config.yaml
num_hidden_layers: 10
hidden_size: 256
num_attention_heads: 4
num_key_value_heads: 4
head_dim: 64
intermediate_size: 768
vocab_size: 2048
hidden_act: "gelu"
norm: "layernorm"
norm_place: "pre"
norm_eps: 1e-06
positions: "learned"
qk_norm: false
attn_scale: 0.125
bias: "none"
tie_word_embeddings: true
parallel_block: false
init: "trunc"
init_std_qkv: 0.0385
init_std_o: 0.0385
init_std_up: 0.0385
init_std_down: 0.0222
optimizer: "ademamix"
learning_rate: 0.00042
beta1: 0.9
weight_decay: 0.5
lr_head: 0.00372
warmup_steps: 267
schedule: "wsd"
decay_fraction: 0.715
decay_shape: "linear"
final_lr_fraction: 0.0
batch_tokens: 32768
max_seq_len: 128
doc_mask: true
train_tokens: 279200000
max_steps: 8521
dataset: "wikipedia_en"
Each number is 128 + 32 x the weight over its row's rms, rounded and kept within 0 to 255. Layers, rows and columns count from 0. Numbers have three digits each. The size before them is the row's rms in percent of the matrix's.

# layer 7 MLP down, 256x768, rms 0.056, rows 0-213, columns 448-511
102:159132189112130166128091122132162083093110139076148129123125147163124122033068132179193186117087140157137092067155144124118138132119105118109186095124160101096138172088130112114097170166144142
099:170166095158134204164138140157143059172144142105107123178197195143103097149086130140072091144166122131164155100133128120123117161148129104109151142117152056138121109147156110153139112144105140
095:197151114128179114195081157050169155161088150134106113128152089113153118176160098166129094138147149092138061104114091151164117094136140113112124177074075141179135115117125121128150123100158098
099:143090095115120116126139168128103126125076112134136169152155128168190101169111124081128192185087098113084187121128136177168112111138090121144136118103098225129194072163107089055168122137132148
100:149139129148085112067109121071102137059115117172134134103148137046160111169165154177118133143145133127146149112116153141180210082123157147096151173123094157073157145076186086110098151161116169
097:193123154045119146098195117111096141121114111085157094115133071140184098120154179117118129138065125174131147099081150190130177184137128112149132174127129121124170132125139130124189123123165157
100:164167115122122156233167142165146103174152161133188049147132075115106159116083135172052109105112132143152093156152097122067136120122130085077144095138155091165133132131146154154085201137078135
100:095101148118091136146098137145108101151116063125088142127172117130117152089105138144136107082119183143174138186163164115123168123180109120119119141125113156124103151108141127122082027079137157
098:126103123138082122093159143141116119110133105100122164162054132100162151122167193099179134171140077173072135130125121139172147057142089116134176149118139172078062104096132128156149163167158131
096:128124118100101135108124170140142037138116082139111126066113076084125073134129182180230086123155109154124079206071162112112089097103142130094062125066091123124095224116084099126099128111139128
101:150151092122180156099122140072124132131113131147148107115102087117141216134208153083141127083128105110143102150092103138135136095174088102165098131042090101147195153100199132033142111110112099
100:136153133083097126154129146117116154109095063085154117155113095135118098079152127111105156120123137128172149136076083127116155092158125054096138150143141115112143117086103114113148149176070135
101:150108060115119144147124139143117118131098140090077141183124083089079088122183086134096123157191141145126053116129139109125099126132190160122122080122091135123104171135107105139154103099080121
097:073171163201070178153097159173099136098159126149122096118099142184158133139170113109130123117112144132112162151123153113166129149060097132159098171120114117157098112138097111061116117139130131
094:190100142133100152088081117162097159106125132173134115118147173124118158125162088099134115134092145135128204099120067115131118100192170137140159111125122137102119068097160120208155129065126180
098:114128132093108165129177100111124123114092129160166075103116169110191150051130179177158158059104120142039100138182128123169129123152136055160072118188135136170157110130109158074136141106200149
102:120156137142153146073153149136181131140165204120169107147150132132219134123145135134136142129071085096159104183097150179083138133169177098133132156130111108143174151109094147074082117150120172
100:117139125118156123147099143123120110172117159065133126117147183199075090158161105088132131095122037113190161048123108121133135105074144121133155113141117158095182119121129143045109188137141130
098:127130109169168116103096127088126118115098154169128127080102114178095115147174169084153158129095125080110085065186133126140175075151126086110143139128103156161163140149176104153172150159188131
094:089108137153119082202175153157100199088127112164048099152170149112142162111097099124090154101143138119131176110117171139156045115131042154116163200095101190112054157183171138181165118098123171
098:173139145153130142116130102136183096106114156136137166137103103107108154155168116158148093138155139133115084173169147119130130130124111114119059157111094096143147111114165094112147136145096185
097:142183140154135175138118150166173124099127176167093126147086109084133140149152068127104135084110160065137089109145102159123149185132127086163082089140122187124130107132042081127103128097091113
115:127114112172176145148186166219085127138193113088151143125153118162168097105170129148059144155121136168115153160117090085138090113127107102139163118113179123096149145139125129124073138119133139
098:136175143108146158170080128099055217142115131139063067175102149163140141129083108074155155156042092138111129141096122135154151112104104134129071092120140155117091104154103118144141196130140087
095:131135225094150105122132130113133154071127111073079129182142114158145118092129121144096130138102147125138101138047078113135099078098088097184114078159144122142113119116094127149129136107111139
101:126090100102085152173138134075164141191174145154119139198122118134150077171149072077070123105164146123090114083127115180163134125174073155143178089108138119127100123125068103077158137137151135
099:114130141158125120121154081142115093184125146103126126091137170136146125184114105123140155104085130131094140127161094133176117171166099188140105145098162141089120111145148124114149140113103154
097:194145113147158113142110112128118100102118109135150099104005169136151150133105107136108124108176104128164119084112115093131068196098177148128244150127145121121142198143130123133100055170113114
100:093124096117119170157063097083064129146145117154071111147141162171089127125125114108083207128161103102131174205129131136103158115131176111110105142140132117124108100110131117120150150090141148
095:164077115078207097176126133134122141138128143126175096081133173131095148092128198103104100086158151175122137142195145117146173134164142152122149154136089152152127191145181169114133154110131124
102:156150142138116174121115128123176111170137152118162136090129166174109171163172130189088095113120095093097148127163093076132133161081142072097124123129134096128127158126098108108091099124168094
100:161112138182174131081141115133155124126127128140128099107128134135122129123103135144080086133098052130114136135104084119140162134144109093107104137130126087063118177158113124098076168111127113
092:115179107146144181115112110152149078118130154165157137202110156128179140132095159100116130121157175132151132163132149113138104091133114088121111137171120152101155165157080090141080116147175155
097:087124065099130040127066109112117141139157126115171091109074117110126185115158101175155131129170148142198141134135091147161102101172140132122134136149171140133118155166131159120138136144083092
098:100090158128202116174149146144122083137171112158139174117180147126114140172071091050073183096130143168155091087135091139110177209119127129146109150058078098182118153124123151125133143081153122
100:119122118081122045066151077143182071079156150175143122057131110088189138125106124063145069111161099120163159113137109123145142122111111190150108135086094118114116141170114134068194118116190135
092:106116117128103128110141184123109139099120082131136121185150129098142117077128166133119125066129141141146090103135150107145081127105140131110145122149151133215132186107106094179162120146179078
096:098135143088117118134193086129091129085079093155126102144099117126180095200205045074186121091109153145119135127044156139117128118136096080130115084164147128137094098067098156100127171144112125
098:090152101131094188099151163155170151101163120146098202157116108118092159143155188186157137152119115146044147161166096185133200117240094109119116177168189123151173054061098074130117156157203130
100:163075136111148164125142149078107099092153169091147124126129092121077175122130232011138153098076092143123135195075150139130130139138095127104121107196142112152089103160090145118074144183168068
099:061113105113069121097133191121094118095096113123130186166084101141139161157135124104115116171130066098142115085092069119140097140133113178159133122066064084108184113122122130106122139173151144
103:106077183123108111098079145107119127165138140167096119148124108108099130096137144126100104146152130160133111146086125154134115132136105143147116148111141115103208132167100138132168192178127139
093:160134099099132129148114139110107130139078102119160171111133128107107093198163093110100092157171149185167140072155200085115029159106132166086118162155122154118101139120161165084153102168117095
100:143099118151161138102142149103119118084134133161179084100191150109124152149130161096096128103137101167164153120120142161161168152130166181132189155084107093147158122160140125165187101166129113
104:140193120076112174117139155127142169159092074150100151149152117208103111139136110147130206182176157138094184136109134103139125144153118111138136138176131104108111072070158169172105146130128178
098:092157142136144187107156073128089172135093193112069112124101109148168168115200135127179170096158151116123156115215147114077100158122106147114083102125202104174126079162145125099139049099115143
103:119145186143116080100120161149133128114139158111097081149124153081153127143111105107125066137129107115153076055119136133173166116126101131093107177154184161127146069144151169120138107126128124
095:140090162142148130150148109075094116134095171103122162140192110113099102086190115118125122168135151074111185190110156086144191158121164119134160126163142110103148148059172109153117134123149119
099:087130141102136133087145142139126102158128118123088129133137137135184105142108153135100152136167127113129107131149130166186207102142163119142127106156186098173165063097137134166127113072198107
098:168129197169121150134094110150171132144116185136148122082138167131079065167095146128148065125140116150133164114103105123200086108131114180082105154132129109137153120101139191118136095102197165
097:153129102148097188134148156100151162139171122040107080141125106142139081110144125126069137155130178135090124127090145131098109120103111122082122107157118110076127131119121094191140096122089111
095:135110101137168126154081157124128157112066138145087148070161169063094065154153102110069148102138090121135090175152126138102117109172138136141110109161128171140102143150160143154118129198168122
120:115125083122073178108081113157123166102192139136116113111109062088145175133096088096068118178139122169083133123128177107127109128113142181132135142125103095068148150159117090159176106173126111
092:099101105109092092072110135126138199120132128059106106113097067112089078125072089145126118110164113126100103104100100156126130072066143111127090086141161103153131165121150202123130116127179106
095:098105109110178142112120092113155159178149111153182159120158116143083103116150155140150093092175114120176133101108111167118120153142111128110090094112174152159116163157028123141154106117192120
105:089139173098134118072132159120118113116168113172131100103115097108159129211162118131112099131164115153160118161093096125142088139116169149121091154162108134151125151116065114149163162067116120
101:171119120145104150114135168138142072136187125151099142104145089094155144131074164136040069138204128065119134178147106187115111099098102099125103171070117130149137126102159103072137109079061126
104:178125139139144131135092077112081177130177123104116170206141116154138119135128081087124127094142173123139124105126136090130132138183130124120155106129146144105157164177125177075064124139134116
102:118122103128136115119113077122116146173053197188132148160105095131133110184114144187117119092164072157158132099133135139138153141160133112090069090123125172129129107142064145128108160060159097
096:039124164128124154138189155161121111096124170131126160135124197114116168123172125136097152173104085166150147121124173104097110122111153110137124104076167124139179094124118145121133118112081119
102:156143139123079144127113105095124108151168176166161141076122122140135137108111177092059144174081124139149126092091133173123074137185141182137127178158120081138123148100113114104081081150129141
095:145193144142131145098161128113124118137106145092180094150085082145064108077073147116081191183120128132096152142127125115110108122189192147164104147162166099089081157145136122197114113137134104
101:176065197170148123170198116108124141124094136106135162113087120170102129144177035155115114145090134120126092086110113109154055076134100142161201166097160176160140140139135187121113131149074133
098:167173135182152146165108158176116112122182135142178122101163240153079127064081194178130113102086158105085132099121163164157110065157141078148144098132180115101114113072135157071157114073142127
103:147115124123154193124111152124093053088110174103148102073099125212165157143124140150085107114163125131089106168124083189073097130033161101111129100101091133124123111087156138129147120186115063
103:106104083189107152102140166157123152172125083134170121141110116050174182073141108154154149161146115141112147108123135183091130070159155122145104158127156225144090155143147089143131091108145134
096:090126200130108131169192141098126081103092095133115122052136118080043098152133112087116129132109182126140109193097145173156144105133178158104117131107158145156161122128147107140156112145133091
096:099128085139110164099130115160093062105192109077183157137113170108138117167174128087131098192145144133087103156107130100144166105119139153142126146049128116178137116089123098113177082122082072
094:121086099119084118047086099144150096123150106143145128117180123091132084185120158104167120131083193137074130159143143095100134074064067126112086111148116081093149184101159140132143134145115089
093:125086127173101112142183209111091131117160155139115161179131110135135067157121157156114143118143137114141118142175099137150100150134129167116128121137127124132140113158144081101167140147089139
099:105098141126194133113141196082146139218113104064117113104117129205086129121136106097162127106113139151186163083065127153113151070064144117118125171145133112108135117158127137112155150122102170
097:132165081112143112124130092140144200129105153077116105162070185109119114086130114167192133134149113124132084097088123097084161120142167104139139112169123103151190100091106153100136142114170114
096:148161080124105099164132102160135165113109126149108157140166174182093117121131093136156172183107072168067126102171121125110179152102137106162087162174114098054143139132094138094129126097075116
094:176166134052090095179171125176119200140116143153165135146126153100109112133163112188166104115158063109118090140132139102165093058200144095141099130135130110119099168189166123060059189081153091
098:150122145133175098200096153116115085128139137146186100159148150146117053099145137107199145146181109141152137080111130112126139141109136156112145147098091117103177082157179138114134163160141128
103:128155150099088156097136149118140072107126101145151102178171126128104092178147142077179087115114133099071144091176149146128175161100150078077131115150099168148092120179113201140162122117171171
095:103109197130165089191115136070148104151062122106166081103090118084149141125089154120163114152126162122118160133131140108080124192124162202093139183034084129152173146172091104158158115239084095
098:119098074160099133145163104183148150108143095080132081090091153143068134142073106156140184084095105123126139077140094091141078086110125160122115058124176128125105143117150115070079123104053134
098:196168074122120121121137109150178098129130102153164093123192146139078178132095104118154115091122113132164129198155120152086145180130140109112096115193164169132146125188164156075136157163152114
100:134117160114191080135168120108121138117117120106122142056059149091139056147111149154142146155110151150092132132079133150127082092085102112143056199149134074144153070089143127144067153130099168
099:102142156145130047123192170118218085147117157121126111065120130137197140088133143077134100137129171115183063102094108039168178121102090122111103172136128140118129143077077138126161142102142121
100:156112096128145175129149090114138137108151130118118169093083104125144103156109153122062125161160133120153095136096143122100136162132145125153104089110168062093143128137090143157064127068126180
098:129128157145109125138115098146138181163100118147121120173197116112152133041159185098150134181150178130149118093167106107116101141157096144153125114143125097120164159101174129163089166155182159
099:141162152140123125097140112126139190103150112126098093147126136096125096129139116169098081089173128108089121138160186114167106161135148139062080157199105141142102115144103137099128130123177083
101:102149112142114156172130132152127144060163143113179146151138058140121170179096143162128120161036133106120155107137152132118097141080182179160138069100153138135085159111135084072117112090082135
099:080142139182146116154132132078176111172155149148135098086105170096135139129094129114126103094126144136158109095175141095105097182119096128068130075171107145161121188102120120149153130146161152
106:044089057062131115155065100110131147164118135161178189098122153132137119107122091165128155060171117104139119099101129110146097144172094167178155101067135103114135139119139095209175138152148065
094:118106141179064153155112122165086052129117131141115090121105148110078144048131124130144109178157076058208131149175123068120044090151180103126118097088115154106080108153172094143194161120109167
099:116115133116169121133132118146134169154148133119124167088163178110111102168122128145142155099152118164099069127098113136124146178144171090171141142127090160108089079098120174150123150183136144
099:174150119120131094157108094166072160031146119167127030076119055134157072137083169092085132129159124140145154133155169091167150140141161159151078110121079125149112111082181171179187164141141116
097:176116154171092104140127129137165100142113148110145159108110061099057127134155104139140139146094197139123139125189120164094138122121103148134126049131118124174100095136114075136108097149144100
095:122150173181096159128140161097102115097129115163116144141187174101101141145094157151095150163116107140137128133112120100113131128122188135106178117127161122122079167153173190139125141092185145
094:097132155137120134116116187134124111081109120122054094181148122139153222130075120127101178118095085121110162150176101075133140152178142191149105119093125126121191164141142124097197148127114145
096:112148136195119097148103140112152145111123144120153177071088072147168126124136153183086116152135171125144182024101089130101155117072133188154109075037141104154113084157056154099141081146165101
095:148141075123181144125063163127095108088169228168195128121115136157160166081141123144169183160122169128133192139139144151120123098130143120120147170189105139122118145086174136143117158113127168
098:114102138170133120121114152083176165118153145096118113156146140110141127169159149198106123101081178133084111068131078122072160092126105210167152140168122122116095113168146054090123143113058095
096:137090129152155131083074148150139140088113144125093166107093112135140165154125123125069117110164137118143076164084136108169147140171053121082139083144131084116151135175144110111140140175101176
097:107147124105110158173168150118140113134137144130164184096110134136119171168094115128101175188122125150110141136127149135120127119113136133240113128124190073139158091143067145106137168208088132
099:131132129098110122082094144137124166184088112148161137099162076130125106109154148099160163099134166161120159180146154153122220144087105144167082160128156104154102193088143113106123141116098154
101:099172141124132130106123118133064141127136140104086137086147095184125185146116133131166100157169104142173168107063129089130115131128113162133147160136125134103112131152122158145078097092105136
102:134145133190128148115090155171094118095101154163129149135146134174126105116160076152111120140094092102194097132145079143123147115117161138107100167108131136089115135116128105042113094062178099
095:114108044156116078116174159134082093169118160082136081115147111139138109088108153118139135095143072100134129191146165141145108111164095168134098118069125142112146107137167172083142133129108110
093:119143164107170125120033143113114115143135077088072096127108133168214123139134125165112052094135096127100162171058155139118071148125136149128141130161128101125120121149136094176146129181131137
102:143139093158158161112114131146146139142120124181132092091186076114127122164083221139133099144120100090166129112156089071096142165072132141096114129169103130095162113112134128145145125145082155
098:124128109123148143128164127101135145130116143135144114117121094050156174140125125094184135145116190089165129152128112106079043146106104100134156127090157141131082057116097108117111133126086144
101:075145148099126177158091154154166099136147131081136132110146145117138162151151155166087066096149147127095157154184132127125068175187111174130053083190137111171116137074141147136202129086138114
098:140127114114140140181135185145169127094147118085133080195107103151148130116144112126153159125102100123122129147083129135150140073162128131088153093089178079129159095125170121182196181119146089
094:102082081148156196098164174080163149146099126137194127074106120136153144139109142152090108112041023090057142147097140167101104213144117111126126091130067154163125122127221123092097183114102112
103:138163139162160099141127139182103153177174177115079121195153118110143142045102147156095109136112085155081136124102120086141220150119119113143149109107081110128152081136146130166188139138168115
088:133134128076127151180093145110125131139146092135161165083142086157122100115119129121117144157140144084163169070119125123112124239082115144145134147116096153132064121193184137103095098115132155
098:063134095107126151119122145167156125105112172112090151156138103107159121147118060147090143120119172079150121101082122089153123169095100089162161122150133168147073188145040159117146091053161174
090:173151101145108101081102181155127183151138171130201104172126134135117145176072092111186207114100146098135181094116201158116054110105082132156118102155103117105171098127072104114112105075078106
102:129113135165175124153086118104163182138164120115153147162194193139072137099100073102060079120128159153087129118117143083199136165147155191159168160150128141133076083165099114127072135168139080
100:119146105121113168109176131100081130153136111121125060121170088073113121125156123086146092145144136112212123087135132188085090103161108119114125137127092124106137150135106140141141116174163171
103:153126140125109113086127135139115158195101153123072103132111174180141116118089087064209175130167126126083140135110115110151118115093111097170060109082120082124134119141126126162172151068152036
099:171126126082173090074132104167098172146055120146153097104117066177128130093115141128146114120122129079090133160116159159030125196088197104077173119101126172167149137135144100114196030130110171
099:144108177074150107106127124154133103158108096134179108113159194100158084113104163105202137093107086181132090073112153115146122117135153154134167184156132190131135082139134146114132100182126091
106:106121116132140218113123143143092129121099110086126126101136117144157108129115151107150162123092151126098127140164137133119129087157125152141137161069097121094099112108129178129147174159083154
096:096120083094078127142077084117131181181121069101107170079147136150096056155104154103144116086121124157154140156138082124180119121144107092145129165109101129159093134155098116157123176143164158
113:083157100118079173103113147150130069091165102098137168123110108113129156116066123122127145135143135117170112175202169120127140117082115136103143154114149192136089125127090114104124117182166101
097:125128104113146103131155189089173159150164136121080174108128150146177142073093148125148169127101177139143201137183141163103142148134121119094051149095123055134163130160104085116151114108138148
099:119110189145163101062160199162114146123119127121149150108102112143110157169102160134127171108201083140151152105039145153157104130128088171082046128110134145150111074113138155139132119066066155
095:118121122121180069129150121067114068219173147157120115190093133198123123100109139082113158144148125110178167109087145167094135119094138145109096098130149098118132123119084143197095129102142119
099:083128034139154118183151118099120108083136079147096123122156140077120180146137140080141157128090165106124154124154146159128128122181117113128083106133124122075123043136121128108105101136123144
100:073125174109141126124158136110141126166156114125125115154145120118144188090136167106127083111074167154129132146128118161104126128136091181153149086113146144171112141061110136119089112132147087
100:137106159142111115183125174162112049095129142127108117120127111116170171130138149123152111105172071181124084120119104120161119133178119172136134146163144077173057091159177136139135108130156105
101:229135128164140175135149164099154151166143117155112109141188162145083094039117119171122099113149143189084113120198145071136149178124137146129145084091160160122184187138111178126119138087075128
098:149161121167148133113194094081109069120062129040140145128135112142115139090137137068093141112145161130153110138112136106152081060123149098161118174150148081101125128132089159156133124115123094
098:152089143084126062110095097148132128148143136042123194109139135150113140085073117170093154164106141145122153107092112108128158164082083102115079163185099109106176148106207162118135130185102111
098:087127160081096146068140142110126099125175158102133111125130094107080149144086122121045045053157092129113130118109112112138108178127109146159140110171104136146083099100059146176164120163098140
100:131167137169134118089191061055134138111115135125112122112125133141119094154094093163054143099081137123127087123087167139070134150120069108099160101149187091140107181095133153134153109131137179
099:179134147141148130085114057122088089123148090124108145105182141185117142196093130109147120154103184117091105127162129074243125109181110130121153182116076137128125153118101118165156127145138100
096:199140140090155107123143101091137124101089118109123105142139172113143134106185125158105124154103163152089103151089128125148109115107103116141103128076085119086108205120161140122104126099072126
098:113139187113144112091155138124121093165101130114150130060119138120143060127149061081121129150106116117155115095095112075093142108131071098097132061089132150095160134100131146073089131057173205
095:110151112113067156150130064168150161106107095095140082124139146131067121141128082112162142128147128148096145062153133110121144183088140101106117121091119136165158125136137197099133105159083123
101:128149171131111140131107149153217181166090102137143095184100159099126155117127089171150164116128143181145110116117153128031131148102076032120126072135133208115080067071116110071146187061132149
096:088165102162057118121110113167109092144116104175094140129099141063154102179138201157126109109080101110114132127131191083150121155110110179100098086140138059099063155150154159085140118195140105
094:108118169150148101173149163135077089136096138072169060162143072097092195119111111114196103127152097158141120131114149083186092111140160132171100127106153123123177099187090132162094122147136131
098:152077145015186055097089105133149086146088135103081152112140111089165096166120085062096110127165088129157117165103158141169150112130138109170111122064141149108161065173107084179125083094136092
098:120124131201096124190118179155174202143155107148143141128115096100130144130150132174118170118122140122157135108104150087133152114140103114121132213116135150124078069119179103106129151110150141
099:111151132177132131184105129111143154090153168105128090106145094070146139106055147165140092113139149122141105147150153118211149132103115099128110146160108139116142110161124135135114123139104114
100:169126109144133061123118156107118126132145118114137104130102083161082120123131095130064136180148110112064111134154118073129126033079126089180123133104057140111169075147138090169095109165136086
093:116139127072134181069087184080136116131100133131122178127186149145130131128158132089079078129158132135148106169111171126160122141179141102099176084154119139148102164164170137097118108116120083
094:131151152171101115134089181120161119141144135187151119133121159107129150134145184144106047060106163130099115084161110136119129124152110093139156123117115171141146103101093080121146107160184155
102:107088054181096168167120073158080143067132152149121150202110118096161139151167122159146136145086161095115092110115126105158172103134115139112114099104125142149148130131076132174105078125102153
095:125098089091110130157131116106149143130109132169100124138174139141080123139156110135176158122098152152055188135192141195102166143126141064163122149116179154063083157158072115076173147163159104
097:099082141119159150100140133094154151082127100140160151126045137165137143091132169159120138085118128135156145089117120177062082131150138119116113099101119093124117080126127131120091149188146125
102:132183144074166159088092118120122149138138157125173126127088110164137128181152164097151156107162148068095169098081104159143093142156083165136152141069206054110131135090075126143095102146161172
096:136095134085124152151110095129102096118154104161120115122093147126147168188103141174135137140122140077139132175204106118160148094187133127111151144169119102012088131145186123165142129083071102
106:134112075102109166137130139180075138180134177103070151193179132122092117069151110121116139151172132117116062164116123109126119129062145110151118134119110130166126114136044111131167094131095140
098:096110157143156131148148110078116102189118139119172141107096125118124181129135140114097135133096165128093125145077133168082107086117114084089108152142175089142100180123089101122146183123150102
093:150130173079133022198157097179168084129096088108057137131082105171146103169073115133162118119164178112118143141145128168141124121097081161101172125124129116124106168164130098182112101099060160
097:099097173114121094130083099116110120123152172124160178117142054061137104149187204171133098182113121082112134108138132152169088166171130161141183149084069146072104111123148140132164132090129091
102:119148134144125152088150135076134071143074084163143076155092132103120137171138119134145170170182067169153116170083075110128179135091108134094145084144098090163135192103112093121099193205152171
093:150129161116104154113154155187130175149133130117109136139161140109162143203128114099077072100073184099111125096152165167088109134108190111143126089206119212189079199096187110099065131085166066
099:142095121172116120119096134191124182102130131185078112146105103108170100149162134140087126130106154129165116106155118171131120124106125106130121170107140159181146145112087094079119086127108167
092:077139218123113128114128174130180119177115104103098146115152181129083133097139163164114117128141172108092186148209168093130156118094158128173107106165097087097112176131179159147131105082095119
094:108114128137069125196067108077094159130167130097159112116102206155127127192077160125162166136150128170156151165138144114100115095127117163148174198117115102127150062118136145099120158170155143
099:099132112172139128080161092114122119133115093073144150072081116105117075134163104095066133128102154124097134133110129105107098140153130174085130144116123092093134093135157122218135126159094111
096:121121160128116077165124100171116131134183122146137110103144138151102121137098162167183160130130172154071090108130126205146139163151114128132134099139208148125160134140104130141105122184157121
100:155071145110179156106101019090046047097139137125090121176161127108112140161125098091155189131105113127131126160158068138124064086134081164077116153059164129126144121134135093134086163130173127
102:113139079166146152115142146106121101126153112170159127159176099118108127082149142075142122121158148112130118154124161086148140074124141162122168136156093165135102011086152113123165215147155082
095:108059092051148054155134148132121138101166079135105118120140108165124160081127131118154109083138141166156077128137104133145173140139085132124146094165163154137117078194135121115105135058176153
096:174160115087161117135109151102153101149094079102175096131073126180120088118104140133160183171147098113056178148116179081114095069149095111107136145139116101141124077137113104111138082123088152
101:142092157128154091147075110138157164145160152126094141097067147147161132195124070146104105150165166112117092161111137144139117166070107082157158140021124101111100122148113111208122135095105111
100:104108109089112109085182108152122134166112063070144135110105167119127157143114123119128162092227119135146168139171162152132158105113166152106115145112102082096091085123139110091147107158113111
094:134093088136104133138104102126118163171106123152128073080144115125162110115102127183140071122106152118117114115049125137150179139143130088115107141172075158129145185104096122193149184135091120
094:146113151081189143106140096136119146129125066173183085139114193176067099129151239140150108127117095171183117114144115110134070094118177117116126120153120150117094136125126156117165161188066178
103:142135156098156158134102112149146116142127161104113145089066147139139104110105128161157180094141184131117045115132138146097074167109120169147187087145103115181134223110160087145132132112094088
097:132137139159091106157175134160113123100081108156136130110178146152210143136174094107138090135147151119162135084154123255142159135197191128075123109140201068074171140162175158150153166144065167
097:119139133111146154113104126180155066101156148181123091145085099117145121118124104160117065097142061124142089132146099087173118088100111142078065038133157132137147072072187125158119092119130185
097:219102179165122134083088152131151189119118102114140122120143123081131116124117169130124065113124161108064123178169122094133146049120096139119196113106178100175109129152139136159130143132125132
097:155113117129116098129108110137127143103171170118164088120176148101155116163082057183099122166117129110099140198149095130145169175156201090169148072151078127152093145072094054125166132131164096
094:177087123112146110129156091203112191131119129130187194109143119153069127126133142122149104087130144139113128108105151111126097175095148179137097127111141076167171137136106169075078121112123168
102:141123184120112110103142128126159151101101134076136186188110106189134191175122134157112190057121098113151115095133145112165124165107186126173094103145143134148111168148145129122182093156164120
100:113101160175124133109127164110106052110116079178080099156104143139114075152159186146097138124066170118202097078104158107121142112096102160108186151147136142109143082105153134125078139160177156
098:084132122100090137068119086097152187094097152121158140136139138114108113162164115146155154145139102174200120080122178106093093148167106135118126156162171074090148077106071117113089119147078101
095:101157130090098147159144088171073066157184121142151133094164152111128132077207082195111086156111120120136136167155187103103120167073162103103136099155120208139141126137123147167119135136101118
101:137129138156172123166174143152139172107164157134085134126133112149102099156141075125108121146135118088113034087158092134113106160136124097135137125118132143066092184167124116183093158153180140
107:081089091153124113166078075116144104168135142076148143093140128106130166148144103146059108132081105099144106070119124122126127135080134106093155150048096131163115119142068158114104165191116093
099:080134190134151074145091138074152161150151138083116069096110187116117158142200110113094094122114161102135127134103143091145164114177118187114137105194116170117118094082141092148116154133147108
101:162134139187184149123136123109114143132165176154113145149140222128093138066131101180103150155131109134168124129151101083149112148091161114147170107161083131102159204118135151128132090160072146
097:183102115081077168107183079146133109167151172118066120099152169158119157129101143105061137114069128114196128125097101103098103105078137114145109114123138142136108166154174210147102108069109218
104:124081118099091115140157138117180159173154130189153147140141143166130140111112123130181121143151128192198175169141106107147147100094166185180181170128115060105127163147091071162139101102116108
098:154121127099128101043096073102161158173096150129108166095150128170163109114160058161083146108090100134152122150111100103137094140158111125151125127123148152167114150174099096176065105138098104
133:116156125124135111157190118109164103097140126147127178136145091100139134119183176127060116159110176127149105184129102139068107108083190140124147155068153080162101126143098156132122135070118108
095:166113148189093127140118110085096111056130108158115138167133111142178073130094158097159194157171146174169143136169129108159133189107074107138104156200117136111142093139096101073097146132085115
102:107135046182111121120117133142133139095158153159112166136170148157119105082108072130194196171075171101116116164058157150107162140164107139111142136166099180168094088127131156033128125140096114
098:167154112115167142136115092180081147139109162138154160121108104164065113083148184150209145144153069100089145134148113131068136143033116161106161153114101137152165083128168155119104168083187158
091:090195098138051172141121194095137123148083148140095179141135058119112107073115156092092147141122104142116094141128076080155160076130166095078140077120133140141154118149190123141134146139067098
101:076068173113106157156176127159194113128191171120132125137101118107179194124129145114161109081137137153078166127167097135133132162195195140112127139124201129172185135109112160187153088155179113
097:130085127072129151136184125143135110133093148118149167240070123101157113163153072077125157102147162111156171158156123143159080207162069114054164133089117096132101108156132123107121099123108153
096:041140158143157207107167125156111093110174090174207107140124152108078159123120130123160107150065162133118118146124123158125174160172156142132093130088134114156141103085138130092131151122086130
139:139076146156146130142126083112088122110127119084142153136123146080166095157167097155155143066134130063143118118158076144117127154181109121176117127176109200152116081119190106138095106101110157
099:113122119108143084214135097153126129146138107180108169121158137100143138097082103166164093095180078114152149172133161101127096090090135145144127085135148156160130094144077140169124103077110147
100:114127161175131126087124076101149101004156166117175108147119129114172125078106052093199095134107101092155148076136098181156126129116045104158157178150114129068140148159087069180132096120120061
096:088170151139091082131088063154066151157155106084127188140163089112115107117095117109182191107146135151122134077166106139102167148117109096120126165150110168113151153138098089116117132167109075
099:085101133186158103076096177099129109090107100145096113134133153107122125091051207142122193109130129145125132146067159092102168064096142110134114143175118161132126097079100163154101152096092184
097:104115101146114164149118124128122120067122117155141148242140099152136167116146149157090111165132131150081121167103176160108172148146128107133170140126158168111105128069194073132173147120104142
108:212124097173185206121093159128115116152139107088164147141162122065083158098144134137133087144124122139124118114150121135137157134114108163133076116127094150242063158118175103150079105093129141
094:146106092104125150145111079091089124082148149118087115124156134164145107132128115120083125145120159111100078153092101090180109082144078125126159142144183098092132067106136165121159168145156096
105:091130126178075152085138144114164035162119135149114118147092176111133117132107123174120157128090106125119139165252121108123113156131119141122133082111157129078118120139164094132153119091159155
091:121108111095171106114114133125120113122141068098115186136096131119122095110136158152181050125077156172141170095157048126094179114071136139061152153110104147091133145145146131104116115133097132
244:103131130109112117173129125109114102112103089130125105105115111123146149137186164142158138160108132142131122139131160127129104101140186137153114110155117118128140141140132200129127131123136117
098:207170123170092125112101090125119167085194093089067083154114177128152083111099102128136111115127137180129137150111133084082125100113101156145181061137108101156138141133097180165144102142170193
103:130132067079092105110167153100114155140127134125175094151076117133108119111181149207144127142152092067082114148141141125071101129101131108114119124079085110201171183067169108113127135147129161
098:139128143097126160136147106122163159160100150107081096115120087111138120156140185134142095085117124114150167125185179118091129128187089152111118086166141176147139143176190187117101120116091134
101:155159122123143174140173111081190154107142138195174134136135016134090132107122103130126165136098099151156161072101131101064081104133167127068125124155136126165127141155104099143094129157170138
099:119124118179153165155130116131100174123140156188100164170160149080116092150144133149155164186084134087079078130102119063078101117087113155107146111120103119092128125114074076097101148133125200
100:090060141076140108127124128136086108097102160133173097155166130166105118224125093133108117153178169093088179139156132154140172170161092113118128103086086120159130103108187133193189097107154107
097:109144072118072065069142139136164160143117126132188100064099162152133177025133100111141083092112100127179184070139124169175175064102172116109080135133095126100138136155147155089190144113046114
099:123133120083153127101184181087156085115153112123152146197178134113133109093072137102120100150111076176103051094131059070077107098110100046037164133069060077119139118158071121146139096170140167
097:094193072119141101080088138140117176162081127127107119186107116135128138089132130126143176085130156123129166164162114119098110089140104126099119183178137129167094113054156193144129130104083071
103:124132164134114137127094139202137172083093122107076151150122094159111124166135120118125123121109124157090111120091138134102166092155092080174137104102167153111150166149127095144114138112085131